Each number is 128 + 32 x the weight over its row's rms, rounded and kept within 0 to 255. Layers, rows and columns count from 0. Numbers have three digits each. The size before them is the row's rms in percent of the matrix's.

# o: layer 2 attention output (transposed), 320x320, rms 0.0812, rows 247-282, columns 256-319
# v: layer 2 attention value, 320x320, rms 0.0703, rows 248-283, columns 256-319
# q: layer 2 attention query, 320x320, rms 0.054, rows 256-319, columns 256-319
# k: layer 2 attention key, 320x320, rms 0.0528, rows 256-319, columns 256-319
o247 093:169158156120103084138094117132092044145127130113108136094119163144099137140121185173126219125139085125102133168144153148162178172138147121114117091155140140178154153108123138147089135046094105
v248 102:056132104130132102115160113099116093159171139130109127122106138220159083123148124205148090068069151151100167077133166180073076171108179158160133165151079077056155126116097136147123141129166168
o248 106:218158154103154125116090191074127158189122062182126144146134137100144072162144169115137128141144129121146110231039107049178101080154124093138153162104163173166139109133058121084144092116113090
v249 097:178060060154160117171133136104172140117125144092125184094099090121105111131182087132096125096139125106143142144068163164117103138193157181106098153165148133181103140146159092136130117033110176
o249 101:114134138134095153120068152166129135152131105190140145121188105071114169114072110107155102090139157145178109132107154087159105113081087109157093157103139124149131138085150115144063138150158111
v250 101:153137121109122107124094190142102128151157154126099168137148131094150175057224176124082116126186111093136163135102167127143142152126152133138113122164157124103099089108171176173078158111127173
o250 104:089152076128178150108190071114120150113052111120117056066189112098164113174106095144150138158087112128095058190086140111136138070107146132075144129106172077105169113146146077083139124118129157
v251 099:097121104112140120127159071158179096176150140129137116089140037106007135172093115111126152137165171164152126148152151152140162177173104090088146134109144147139128139098115182204125153169123176
o251 107:120070124120105089081086186130154148134092097114107128125170145067138054183203136131082129108178118124129105107101128172091083106115155155206084145116149147126114070165106053094074151134124081
v252 104:152188117070099082157148100122078151140117146140085175093142145156174125007145085110147093086129109156088153125140123169117186062044110170143138101119156134128193114172142116132120166174156119
o252 104:089106134144167128094094134126130079113119121114161076098143138163157109185146161149136205174104103149160113115178128091106147132183101033116120122109133076116092172160095077139144137094122136
v253 101:137124107178057130097157122093132131165159114216138097101156175080103093142092204152102108102149112153118148138105131164142093151141131196116117193102127132106125142113126114229175170188186138
o253 095:120137138095155151195128101058126105109175156095086108167107149080097122117083135116111174071158133162137124115124112141119145142191077139194139060129145093123134170118140115117111166119133108
v254 094:145117169099116166121202121108146126152137145151100180171130154153077148124136081145132129091080143154106121137151107120079050130107101113160085106118064111116113136081141094106110080180181087
o254 098:118117119188136087149080092136134158089175157088068123076112161075129166142103161081143129085099048115119116150119121086139132141129149109098143101144110182129164092158107188131150136071110179
v255 095:066098163146135131124116125097160073121116100071133101147151113154132077129138189131108146158136132068143075107150126135137164175104138144126099166140107112174198119097104145194161088115165124
o255 093:133129139163172123112131065127072159080131146132085161108093161125097088118141098135086100150158132213154131126112098146070154140160088069182147110142132125169035112116180080042108140128081106
q256 117:126137128131173161120174142217157190122143144122163142133139111159145123139118102098136153127167187199117119107164152111110112146126138064129128136122152143099196140132084107140135150129141146
k256 117:126121124132160135101091119105148179072090133129101118100119081096157185125097132147132125165081168108118108097112095144136098146123170146163160129116148178186097159108135122157151162135066118
q257 128:077126119144059087084094130131187106168137156159168135165139187173114077108121139115145111116180086082115146184132139148167144117170114140099100131159089125134098088103116110158117177093123153
k257 126:136126086147121121098153163130134100088117134112101160082109048122148183185129119099100112125139156125104140056133127137084088130109108130113182103097217091103098190143118124101153135132129127
q258 113:129168092127163146120204142093098157112122149099109175092165137152172126149151089057166133098074143138100117116164107145147169173184085103123141124125155197092152132155093135164085179170093180
k258 121:175132138130112082141159113120158112122118104101135163147098199142080216084093146135127114170154158170148143165181115161079114122143133124157113134155163078124156163094176180109124116094163136
q259 094:091111102096169092138124103143111114169095161142235109145133079153110069151210088106123151077066144176110091096163122121158158137180123146178070117065134165142138137133047107176102151120049107
k259 110:133118180100186147093099166193137094073184173145111102125141134176140151154139154182117092124148184056159108135082139159136101119074077174164129123193128129140171059100167122103162137103149152
q260 123:153121149193155097106085092122130157100127124107135120083141148102106122133108097099189106113197124073089121152135120107152144079163128173110109154160107102142102115118067124153158109096135100
k260 114:076136143113101086128116138171126113172163122103101145119109134180169154119150146102141074157068067082173116120194118153104150175129100134167144126069166147080132111172135139110153181114106155
q261 109:132107144039157145174159127161146132128104121086133114101163081088104138086090157098135107124145141153144196099125093183122123140114146151172137142134102177128157131110159125084145112192140087
k261 112:129119083136119105099123140075152081130120172132165090135119098203111123108175076158194095117065137120111082147079087085157162071130130099066127083088093074135109113161101085130193135161142189
q262 113:100200135138089197174066130137175110140157120173086136146122177125097113153117141127131097153146072119094151152133182199162150135126117156152086147203115079100080080120090108159175109069097144
k262 131:081154110072118053062186100093095083122130190128131146116117116146119092090178127108162111098133138055085120086149104067163109118140067110146140074104120109098110077106138080117102203130140132
q263 108:089175138123160180094127096143098198110106179148141116139089146146115127128140044141123125141116132113116145120089169190196149145111144087113109126158090221115098079091099089148125092098140098
k263 118:197146132214131051137130129044145067081093056152085152117127117136147095033137155091118149195130081163123136115110137075134114154157165125155118095151157117110138127146164136107073066117109180
q264 129:151140101151139092149135133165153108149132121168048086164135162137132118136118119118133171189110076069138137160176174160201171180150186130114098112192146167134104113116127108124179145152123144
k264 113:069084118167104081101141122144090090077179157099177158159149164140114141104088098158113089130137098116102110135074052127158131126140087094128096168200150156096172115167120077140150131060126098
q265 111:104167147140140088115109111148157100188119145202245120164127119144105136164155132165112134184128144159121115118169108116159158118175134164177074156089111073133136175146104121142157143099167135
k265 114:117089140092075177155130130122138118087124205125118150153155154086143101099156131088098190149158111026133156115101151130141144104112148199130151140148135211149140069129143079135194155122103104
q266 113:084173160184107195142133095114077086133150157157128147092125069192114130186118093144121157117067078140156143118147151133108110146130143109134137149093109169119151114173154136168121127137100133
k266 118:161097099169116102102094125123146096162100150104157131122104146073169203123088179079096090114186121152158109153084081155173118141127119136141153136145159127130070141095120143139129139146147132
q267 111:154140140121090121141075048213136146154119167154113070165120115111113108140161050176072101076117088137175133124138162123167172110087182158126067146109128149146096137125094123133145053048155145
k267 125:100114121143141129164102163110153118134147165174127140109079140087102158129104106150122143110175126100090102159129123127141107124175130120157136096088107108137090105058154105182112087157154091
q268 116:127116117148174158115092156183160087085063174117069026129122152110111166101072128116109094104128114132189172124123156111115133147155154121115135099102084103152120155128169157133103112157136095
k268 106:112136177146176120093152135092130097096108148157113139206102154114129157165184077144055145144126125179126126156161147165140135084148144116141093112193108139167119125143104127149120089152138125
q269 107:122113094158144120085075210161146123155122066110176147209140171173122100076120147174175086175064157148177181070189133057096156133153074088079135112154086057080109150162107159112141196150141148
k269 121:099105173122106090104113077095115118155110114142197165111102103086110150104135134123187148101131150156137147136147147119136026140126121164156139131101111130138131113168145094121153124126125127
q270 107:137120112129108125124102118173140061119145173117087163120222118157129094158128143102093151097125123077088153129088148042097131160069173115169132107115152128114117150081122096119108136130110116
k270 132:085165095139124171105134138125116130158129133121155138153070110094123179147108124092147082074133096198164167150146092173082150079140143079125164177139188111133115175138139193125145117187138141
q271 131:175150128043128185162135148107124146083161109150175117101086115123124155114149143106106118075107165186109140165100128072057089190118126123182130090092170137099134147114183106150094101092162155
k271 120:122062141128082103081087115133130118117091057122088125099115062133153109127076131131078117132115091138129150091104119117100114080139103118068150137070160164166160129099106086090149139153126070
q272 122:147129113086138097133131152137135134119124129122127141079129064160093099111119113137123078118149117134084118152102141120093124128105118064102090174074150126080141158091149030090081092129090119
k272 117:184133176072093182163140155113107204094184101061113173125112138106096150089104099082055137144109078199154131081108157138167136185126100114125220105191175170149181118145116148132145165079157176
q273 105:074086111122202118158142081065149139145110118115143098117110129088148123152101121112118101116142186124104112145078138118133083131128118142168110111137140088081128160154085188105136143198093125
k273 116:155147180084065124039152139105131099133142147113132157097098104139152128161185112157146067126109134072157128143123117166135133104082109141132121127151104129143194113124086113149108103106180157
q274 110:155101157157135104125108098128162135162094178103069139135197157151135146159070131119208169179143129127092093130165188138186142167133137129147131114140179147135154126106073129106092140206074124
k274 120:103138138137167127115177139148128115168097121109130175119127197113128177124148142198096094135143168129161178208124103155126150155128125128159104212176106146142158133139123147093211135127141131
q275 112:137118126125231114103149142137159151185146140107077101140159117145213167148110159111184180103098201071136092145105184114148127102131147104116136146102145126112122121116062138135153153170136143
k275 111:125121091122117116140137149171110155126129195095217196131177162075081061083105062101145085181149174132126094170155150159100111163120084167140151176113155106052128143120131137111110161132149095
q276 110:107109141120167111149093098067130124127117108149090113136102139126102136081121204134066126114183101102162106111081068113180078113135142113136072134112063093155125104135115170161160091076158101
k276 130:138139099131156089087172150061126174103125076113059147125153110120133105144120050057105152149164115080149179086111114176160205125168152144113165093107193123158115178135142084110114120206056115
q277 124:107171153199149153165152149034156095129144127094102174108128122152082104120087090072080087178172072147105198120110073122142134102142144084034144146139145141157121149119137151152087153130101144
k277 112:192119091098163098130161123090107160129090084110122126105101126073142165112134116138182189128078174170141090082059114089055119133085110079153114124149148159122179157110140087114113107149076082
q278 102:109199111069075133120092050112123121148154095164180118193168175185100136150130106159148083166138131129088129123159128079164139160183107077088109093120176146147126152108109112158120131087141114
k278 113:208106128149122133104181159093157099109097169098150164117119101097099136119109146120117136149209129188135198137064190115104145113088117118139149150143098101059140129131129140112151095174097170
q279 103:109102119082132121092117151117101061147177136080114155128128183126183126096118157067135128044171095141136105110151113147090079097161110097102100121172147094129173151075144181167149130123186202
k279 116:147111090167152041144073078184139162204082126211078088116202096158125126149096140182136138136116166127119143102077162108091171121124117140120137115063104121132111121165112118091112158120058132
q280 132:144174080111111088107121130120172115145136083126098129132131081131127098095140143098115166137159131071110084150166172142143206151105143079124102119103150115088103118137055071149139152110097108
k280 114:055147143134141117128154122062072101110159129139154179128119148191114178167185134140173036126108094129123161171092039090139111096159089140150193160186134178127172142125129123090103199121115111
q281 102:096127079117166112142109102100156151185147117151163086158037084067076112107148123185163121164150175179088110160109139134071112156132107077180067131088145132144167164152062124123166121138166173
k281 111:202174153125090168099157129137146078088104143127083125111200166187126156136162123157088095125127118084087136097132181074167113146152127132165140174160052119124126087163136088124103150148099050
q282 131:092126113072123153111146145105125096108129127094167168107087077119115127148112131142087102055134147197110118113071114116078077124096116089144163160081146138097168121106096140080102122111166166
k282 119:131084174113129116167130146149059065115069095164141114113166132154124156125124130101133163148142176107082089094126124151137075123166147180177129106181100134117149157189153104165111131147129113
q283 119:139079086194145117128120151160112111146133123123150146117137111137158124137168168143145144133144161097086071125099118154161099060078122155113127103126105102165135156131171147119137107154156090
k283 116:109166125143084157084135082073149137133178111113086123173192092093089138132106097122075154163116059078163123171127180127120161176158174183131166123135167187131116106133057114084145134150175125
q284 112:147139143099138126085109194143118140141110157129123105176047158176182149115158116147139099084059128186122161088129135148088104122079128169127148149175154155134104110121152159139115124102162133
k284 113:111081135131090098135177052074183146094113078155114210052186128147169154121110104096186155132173151121098101083113138130140130095171169095089130078112123128105117181107179091135095137157116134
q285 124:121118136101124119108176150082122148115140129106163152102122087093154115119100085108043073078144154210095132106036100134099058134110049122135131111030118145100149130164117079105051145114146085
k285 107:130120074135126129080119111068110073078093095066118099073128134123103129144202145127153153112078135108157107086129099124140088120126145142144107110188204109138104146126230165165160099144112164
q286 108:157116141107183163130117144182142117168146065144136073137162123141127194133097085106137143117137180161135140148112115148100117112114207159110186134142100123158080133150095161174110115088161096
k286 117:137103108103124164160111139167090128126141157114137171142178140145116094101124139178177108161130106135149145122063153160126145119106172142096066131121185124069135153097117146097087175085121179
q287 124:181092117131116134144108177104055087133125173117142144149086142078103145132156125186081159108113159162153109090067161164152066115149124161147066131078172087143139148140182120111113131144165127
k287 114:124162078123117133125158135087132105143112136124120164134112111156074114100179087086123112110131117198124151141134096079163122132112112122077158193116137142138069142093157108157156109096070094
q288 098:117129161145098235146117089130109099144098119112184141097103170162076114124154134132133167125120114130178136156131207126083144091191087197096123124132124133072099098138148108093069132142151150
k288 110:124125172147148098101118112083111167113111130132125098052206114097111138085117171103097120133153095164100121105144130113131115175116162105171122068093105130105118120051096180162131140091095119
q289 103:151114130091107098175138048149150112187167162121103211080134133133120091141117089140057129148203145098113109107114149115122065172126089142128171145132129114097107124091165112149048109067159148
k289 119:117152091140190169108126108056091118080098074109122124173144172148104154106179088086123091102062073164169154137147127107133168127126162113078150144165151151171108150153127084086153108167110121
q290 110:158128197140156100159141118084184174194081131058105079069134104082117152099129168127138198108071182137082120118116070182137079103157136218123137142117069067130152120143144135108122168123096118
k290 119:133138131111149180117117102124100139113162128219154100148159126152080088136108147127174091105159153107223160104156172108109170094135108124125096145110142138124068149149099149101166118110125123
q291 124:124112112147108140134116120116090107130135085108139150160152101098127146092112065132173084080107096206126132105106106125073106110071130098174150121106136153146115126144178174122067107112124173
k291 119:156117144137106085117121144100121153105131116141145119120076138092103138165138172098123157131124112140160091157112166104114092128110146119044123157110123071122149146173069177102168124190151040
q292 127:108108144078135163098188116074134097165134132206139174103139130189073085153116107131098095158103141147099150142124097107103150123089127122138134085142140163101171153142128085150098184161131131
k292 113:129162111195149151126146109122095177091096085084161128129126135093097196129127122154141121112148111128140057152116128098120105132103135126095178154108150155108156131149174133126116134142173150
q293 097:162123164210198067136108100187154102133095149119048158191176158146148121071125161116166120127178166159138146133166138133143111156152111132128105185151131109131163172139119109100085091114156090
k293 122:121115123074095103108120040094102181127161136114106120093141108143053118142118117125156186173116087168113112107205113137130175134132128138155134127068178114177122086148099113080162142199082126
q294 131:123078153109106134158060122197150125109124124138164129087110138073134129129141138142120116101078187139154062113154121123120111111122072171147145127135107087137160068112108132099137129060154094
k294 131:105133112086112144139086173092082110130160104114154135102101147118110109117156156138128176150151163062108121139110156093188127131156152153122128140093113096064094148134154143178183147142098095
q295 099:141137146112092109162140155164188035114142078132176114071147122147148119128138130092080122137140139149151116116114127109127109088090130113131216118080191169160092174190186165163091173067133111
k295 131:164100128130095211138095149159143158161101126157170104131059164076130150167149145144135118087100130158091135122138128162084161168147179124084102181108113099094135143069138177118126144171112125
q296 112:141160133179116120181147161123108097107135167109150151109122077165104160114166118124101069084089141150157143101147126136123088162114121136117152137079145104160087175111247124111117133128133122
k296 118:145135070104149081126135149120103132106111129152104109157158171157147134116132085163071167128129088143170183129036077151127152139142124149136099144199079223099129112108067061160131036143111063
q297 127:134150142111144096106117181143132114112104130117114141133105117130119101186161101102110129101143138174129101122115105098106073155135146099138161105157154072133146148153144128104105123155113155
k297 122:153119064068163080144160105078092120077127173133119102136083146070153074065063150117160163118064132168148105098122100112125112142106086150112109141099123152080215113143127124101139094143147094
q298 114:105133170067151150113114104093137090180096151107157092111116142094093153137125122122112124138154137136174126083195086173151186109073146165104121119111198088093122130171116157119200056182096134
k298 108:130105104144093113088083109149138228125137076159140084179136149085125109106136083133126139147123110066106105144143158090154118089153124164130094092118109083178049045129135086090117178149160100
q299 108:123106165110135158152127062183165093143073141116093096131104135125171147153124137124169123167117136103210118132172091132135137112108142160103134110038099151135135142122146130124093095107127070
k299 106:122147114120177084161151091101110124101129112094085108172159149166111155089117123131128100165174057123128148134092140160173124124168160163113082141164143083148139113165100120145235122117097145
q300 106:131128159213168095102142172127152131141152150170132133181179136153138186128124112072134137108102061119106135123195129150171216158135159134116093133129094147197090153129102164134153108150066067
k300 117:124140133141129120117146103176111136177124107109128129114119141143129057160122141107166139192159175109163176205127130143135088135051136089144123090138159102157123100162106166131119132163173146
q301 113:106130099111104167147092130201108126097124141167145111170107170118162139118144084167096104099128179146099085191098147097115135134082128148145059100118112123181086113146134055164186096123122083
k301 113:104155116174165082170123140029143101120175141141076164112134161164102081125123137097101136096187039123117135212133123137225163066167100222090117138149135113151133157090062129171162137182147164
q302 098:074164122111172134091133090153167092131160136123135147107182160133179064157132087114075137160147173106131088083087154130149146097117144165144115176185120098114136143090174086152096151117104118
k302 115:131096088158157152115097185155127177155112153109140136170158098119118100090113120173159100154120106128101217140079116112076063061119145162152147103105118131137117065187150166142165097149111131
q303 135:101147110092108137121161113070152132135114140144097164091141170157116122129154177054163171163149046142100147178123149088083114153151125137140168078142119107117130142109129058124134163127091191
k303 127:141088129131151150110145141138144141108167113091119126106149093102176129138088134094118110073170170156164135123149115121103091132062178101139124119082231155142158113173205221082102141158149119
q304 108:155122086176125092088175129063113192127126150098027100136105083140125140117093156129129164132141132108099115194161123146196143153122114114121147140153157166120122096122151085097151182124140161
k304 119:078093115047105151179120158147150122152071110139128177075149147161137097095145088188168141053120158075150182168111170126080205135098130114100102153132098109130082144098125168165089111130140091
q305 115:134117168087136162148100100109101096133124091161169105131159129127095155136113099161077178118116171129144102087125107162049184177107163119108129173119183112131158123145116099099138137135188140
k305 113:152137123165158156114081148150177179127127156129143101119152135094120148114206196116207112160158131112092143125158153147140119077157148105190148102083120162155119126096116169171083118116055113
q306 118:080116133139148061154126145168119099079096129171106176182107130111057071167154131139099064131141155109097136206120145079086126123111125135122122114180148106088156097105097071151134173138128151
k306 124:157087141095112131105099141142078125159172192053181114119146133133188100150100122133196171136111179125173112128123148123118046126151128187161132106157134100141134153148121165124142091140155147
q307 111:117135166168124106087134121127144134074167129145087127116155178147097066094142137158113114098123065040120145129109178099137196128096124154122082139103094147143134092158103123114156149117104153
k307 118:119099087099072153145090158082114163103165134099043140140149109076128096132090132132115157143162187113105138210091143139063090141179200071107143078118182190094111125087152098198165153249127068
q308 109:170099079152121064063090113135096178125163111138095146138139156136197108169104125122109109117097171082126085139114152108141126118149134128145162159169126130152186116162158147179118061151144113
k308 113:131197136129121113123172126110083114122095156114134105084164124136097145106178075105111118146121129135093183094140098107149118091201099140132095103172105117105119104085099084160126165108108157
q309 122:115167141113120130094105146047152128139136121147119183126149151155070139133156135123115112114120053125128174089150081132078117117122191156126172130121085153096092125115113145153152160090152120
k309 106:104146118097130162101151163131095103166160121129130074142126102082153137163152120128147164111177154107135107113147123074100114061077102135127111048135172102111222121128189137124111098144125152
q310 129:081130168147147132159108107150161067087154154145094084124108188163084121088155136120123125089151111119132129177155107114174150144162098125123158117117066064114057125103135104107166128121134105
k310 126:121106067126070090072087118062141213180172097129089131141121112130150064118084150100091179160150133068153145088114177167100147170086134123149126096185171144160149139132140120109125148163129085
q311 128:098123146099184138095182174136103131149107162108178155157083088137157173141116124115130108106154201184144112098055170097081070095110146138169226139156174120133186151177127133155061108119138171
k311 119:180113143108098154090082122149116119129153118173185134099100089154178141171151137169095123141098178140152130106127106125126138151115144151167134094077115099119161126142136163109130112158086153
q312 138:135159109138155124150133124060168180139114087117074130090130118170091125185114115109152163128182085103104159141129138114110164133152136134089131140173154173098157131120113080173121150150102140
k312 130:110138152159139143154211170138109058109116127069116144119148110120159177070155127101100075154114143185146119106080058185084086106114140122127185112097133120138129183100152155132111088151133132
q313 108:132114150148147092128125065175109148101124102062165124133133150077088093130159196167175095095099169155112088148105109119096110156059151035133105154076112129103184056167146129119112158091154111
k313 120:104154079037151097165127110067141144135149136164105079069106146152103129133118083125169149160101106162181151141142184118161199199174050107102134124164104146128108119072079064048131111163115061
q314 103:151091115092123180126169100144155104136126158107135131144115144100172145158154098108188134156101159122141085124168144119078083098121150117128171109163130117186143090088098172056089177134179157
k314 102:104148154131185132125138096111170124152065102181145158163102158109105142081087107076115110097128100138135109108131177114153137093145167100093123128085139106060107165116140105164105064203144107
q315 148:176044156135098145114116125123121116144055111069128088106123112092176136125145098116109088066120173181181113088155146139069062127112148117129153124089118116148159149136170202084085101177149111
k315 127:102133166101095177128073116121119116072132142147149115134056171043090120100136147148095086179117100159106091123092091132157100086118155141149100107141099071171088085111066153121118085118151105
q316 122:152116148162128124156115075147109108185050187151212131147155124127168121137126162137145119112116141097138118116190118111070143138109221122190128096135147114153141132155102118093168151088123182
k316 119:087123153112125178139134138131142093113157114076098075143108153122140185091125097114037093163132072141130094147093117166175130143134109159142094166134108146081125138106132143122125098109120109
q317 143:087146094143214122104170131108122144117157121120115131105173116144105111105096164115093136156167133098111157153126138120147141111075072142136166164131143136117119151133135089165121182164149160
k317 125:161076127123139158155123177130114094132091185060153170108085036125166151192135117147112110102121169185091174125137140141033104119115152102148117131096158127127141144101139168048100161123105106
q318 095:133160175160098150082126064140104104124070149111156158105103191128095078138157120114128112091077105121122075085072131093066088096158130137142105103129136187078097125089138172137080115147077140
k318 112:144122052121101124099118158114174135091193133168119126122061091131119172114086086159134153158153080084133112142146193065214091123159058129163143111118111103136153073117176095163097147051144097
q319 124:121116118117109114119156155120137118148089143108163155189152101115107174143171132115143110142105133161134081121120106103030098145134136078156120096085122109121164135135122109100123201179113148
k319 109:134170149110137119100118078101085083115120111126140073176117135091137081118097105138120124065113167084195122112108117135140083105077046231083160108141141121170116105143086138140101135123116141
v256 150:120076177140186130143109115104119104135071151130148093074110137156114125145103121132105136119121102132097127105082077159088150104105129121132140152059114171126104102106128102136148191062136116
o256 137:145141042118065113106129094091115143109186096142069181190118162135178130113109100095128142150126132096158115112140193138134090163075133178086092071186136117091114168138188152144099144114120143
v257 141:142153155084127156187198134119113141118099145144055145124194115121086148081142170074171133118115114140187104141087135166090155106141135096167175149095075073123130136153146118143145095125126057
o257 132:122183094121073150085074096117121201102104118106251163129139116148147119130131135184097137159092157144111050146182120115128137147115110143101068115169191118128100124140130115127139164114146084
v258 140:191203121174134103083153159140170080077131133142092105118131166143158126117204195133079108141160135141095135145118086119150158091170178157147145115102104134133115188112128099180171124139132133
o258 136:062075139124119104128122122124046158193173172122148140141154117123145126100131088147128135116123158106198086076148161141141130189101107115107110069094146209116092118096133109097105179107121115
v259 138:187066140157111121149135092147089148162131124132151107092129152068092090148149141042152160108127204176108120190125176137110099077144096129100171179099168140153105110170100165132152134108158125
o259 136:127103078107077137126110143111224139134112078178097135147098058085137150148156153107099103207183107092136126139134109103146176141060130107164128117099135109102192108077175066106172132158111144
v260 157:151148152125105137117143167147150109127129154085076165117177153124135103139118078158172114170154158065154136109126146131105107124178177109087124069117078100147117090198118155084173134084162095
o260 145:135186109145144136177092100111140157134096137119203125177069070162030114131127116184101179108094089203136118169098109107125130117111137156124146143133128174144103156071069056167041112114155120
v261 145:142058198085134168146118146078168175117129132097073115115186145086131185100156114157122130153061187139155092141123135199101152077149185113119138117084051047123088134109111128129147123128164090
o261 128:126155099087095126088163112165113109115093117147164154132160146145140080134179088085169094180124092073119148086163142081147152182101123139125108159186138156090135147099136121113125192130114111
v262 146:148153174189143112131081118100189153165064132144199106139140110119128151148113131123129120142085139104123052155174107147120166041097137186112149119129164136158139120131153051118143129149137097
o262 140:122140108048114067129175150154068083122176114064118147115167112106141071128116121105119128127155128078161163122120123117182153209140122123106101136160129137100082107125095090148136166086121162
v263 138:146126106110104141107094165160143124130133157175155058141129138112141121087127134063132114166160196072167072097090134122147069153124118132135165115095135111087198065146084086102171166134119078
o263 131:124100146167169106133135103098113081166115074127122147120128175183158168084126159141153140100152068180093203160149076157136131120147143114125149147185081119163047144095171194156130163145126158
v264 141:123153142160118125132136168073111118144167173104106185096125101165119144133097117129141094067116030105151170115155126101129158139150073048170160115186127144132114156149164147106144135078111153
o264 125:133134103215160167151119093190183172135119098106117082137107118054112099152138122157143148135162211187118106119070121144087115126146157150151187148145121105179172120095081108142072163129102100
v265 159:101095191104127177139110147079159119091140103142085124119118172144122087149085119110121134113147063129060144121199121127088145155131164090137122116132082125210087175118136174151111061090152110
o265 154:137149083228136096093130096162134145148081137156146147165144075148155149153130099144144122123154132189119117115122105139107093117111127146102172173164118132083196085102128123150097114157087146
v266 140:124079155132147144102155176135075142190127129103157103093168115130148120091132111180147150142126189135091106101121132121149127099102091143125110163146148180123116099141106176153113148062136117
o266 134:127143115141087124146129148090163099055151090165085133174096100166139118185063163147122174138176078104115154139126156136135103114121182135153157146145084119132153110141137151074136129182152177
v267 136:143131133158119137091171082129115110140104056101176120138126135112142116113124102130141128182089150125096124138107104148102140141121135126159128120154116137122077062099087128137084126117087125
o267 129:176135151107144121150123160104152131118159116148119117156164155111148136122096170145058154089169142085110134122152120140141152109157113053109163070141104139135140152175152117168188126116194174
v268 158:080117156160130133211109112153153095094138101158121092131112090161124155175112125029183107113122107181135132160108147125125147187142106154116165156122142123087172153200132229143131177113065167
o268 138:137131094157136115150144118086108148159095146120099099153132155111124150117168087201109141191064123083133098094138076130096195124149183175170107095134126118162119135104132073131155083167183084
v269 136:083088114077113068108161127167124167153142116094137160120148111179068113086119085157166114178117177132152112103114183168072124146101169101135116120096113127173128125096077149091109077127138104
o269 126:106154139140111181119075160114135091084130164133130165134154214068187100160144181099103101116091094091122072106136153143127076078138067131096104154131146096116118132147153144159129193094092166
v270 150:144130142131127156118127108150129124079164119116140160100055107118085170124126150111155129136135126144096169153114081126121116114196161092124117122112107183178097104126152202158165156193130161
o270 138:101150121109139122138121165147127057149121111151125137108192128158121097085145091143092103136137156097185110089147139146133110147099102156145139145123097155094138155146136106108082122046119125
v271 135:061137145145118143168079107191128177134106099112170091191132141154062061099092118098151108148171118163169159139146170095124091200104104140098123156103094073084154115168112134045101099149100160
o271 135:178149148115205127109163119043085065165122154108094156062116200192137168166167139117094140091090109120119122131079067157164111073131113184108180153156132119136104112106161157168136173138141137
v272 155:168176112093116116130113131127111146107114129176113125153085066135111140095117132102139094122148093079101115142135173106156172192101203147090140109118141080100160158103163072185109153120134139
o272 149:083119086112165106115171068124168113127090121057170142137172156105146137082141086108164132103166179240113136120113113099144084091151119121121105143131119147126102131152116161129070111114078121
v273 142:079148149075160136160130097156188110178138121147138137134128098085138098195091092170172106155171087098107124125123119134116070120135165125179101102097060113173096111154141139156125067120122114
o273 136:105136117125126151111124174146093122091139155111133159122144178153187129112104144101105121085115155178103151170134127133146146118114075137024165164150182154104169142119115168152069159126135164
v274 142:091112120074090189107152180074114083136141111150096051133186169125089121097158094188090117161134148116144175122074115114051147137130164126119115172060147115136123165121116134115085131147163150
o274 129:165155108130109119094095114078110187156104118138126126162070129197127091155170137088162113126115120106120100122131141157143036102108116158133143092199074107133101137118143177173098133127099094
v275 145:118102202130156177055159068136117116101115127147103153141068117136091148101093119137124110137116091131081103189148098114102143067149107113184129141194127155146092102174213110113155104158125120
o275 137:098178107160147078150148157131105156103183135151148109121180107106160121117107088069098158095110193125130103126155102160145116140072134121107098127053062094094162129129068129117177159124142155
v276 161:129130140174149118113097113126125113111109081157108097221101162111136111134145102125089130201092106145122113133158114147102156085151150154083068087216141149155113116168130116165154143113164143
o276 150:131129103078106115162156083126090149153147175118170160129133068118195058161125134106165158095126146117133154171108150079125119126118104062169095165037079120105207140088115126117121111114134132
v277 155:152119179130128060070100104097108151107186136124092135155041162162089137143085121119116167143182126126136141172141100089129129111095130098138125123120097116160121096166157147176109085098089100
o277 144:113110091165142076127166161184095116106157075190123134120192090164223121143159124122152128111157187115106095117122168137118115134153086087110118100093163107140139147177126127113192117143181124
v278 139:116100093123112140098105048152139120145104169164154152146120151107172103144133140129112066097178145111173182113086131157128122125145163172164170115150163138142173134128133143117141095200098100
o278 129:167111141165161112179126186093119134124188164078107114103132128143089194102094083153074193161065117157087099097180093073141129111142047125130141110102091110095132157117107136112177113114158163
v279 161:120161172098114175153048134135156148122115181166187127143088148096079146114103180108129138015172091136112098135169124076168126173122078081165186190143156115102149156186128086115135142122169122
o279 147:122082076187162130109156181101164179147116072099086112087169136120169179168132124105117137197183148086137150174109143156121110134106167198088178126112143129122084110118124136141131144140125125
v280 139:146088154147161157177092113136153102148107121163201125116142122100165147148186165135146129101120138071130128091162122196183152116116172193137194135148133083088109164111107114160122164119119093
o280 132:140119137126141134081144131129103158089128140158064103183161137125157108127116127144158119137153135122116111142114203115148098147109089084128109113160099170133132099078140136077114138116163126
v281 136:115108150090140161134194153105162110158095206121152128153161121137139143129171119169171104123180134140105128120124090125138153142094116156174178134104133087112135134083140080159155117132070121
o281 135:105148129179147137150109161131091156089182091119120093146118139121146127070079128154131140173081116112103116133138142190120085111153144130025144124153131130156104088137143145126108149112181131
v282 137:103152091179135160088161112153157125109150105150132171145104125084199147083112151170119113090089074141147158071161113137144148116081160105076124080138128148152126110093105122143157122203110171
o282 135:124142146097105076172097106174111159104147225166135065140155084117055150143103074160165125092147182118139093139097147167106114116185101106119162125117067114144070128153109122158120104073143139
v283 146:077086096101115166109088125115145040128137136111154097163055116118120157169114086099069145129117128107159127099138097099103075145101175138167101157142166125157127074125115057144105149104172167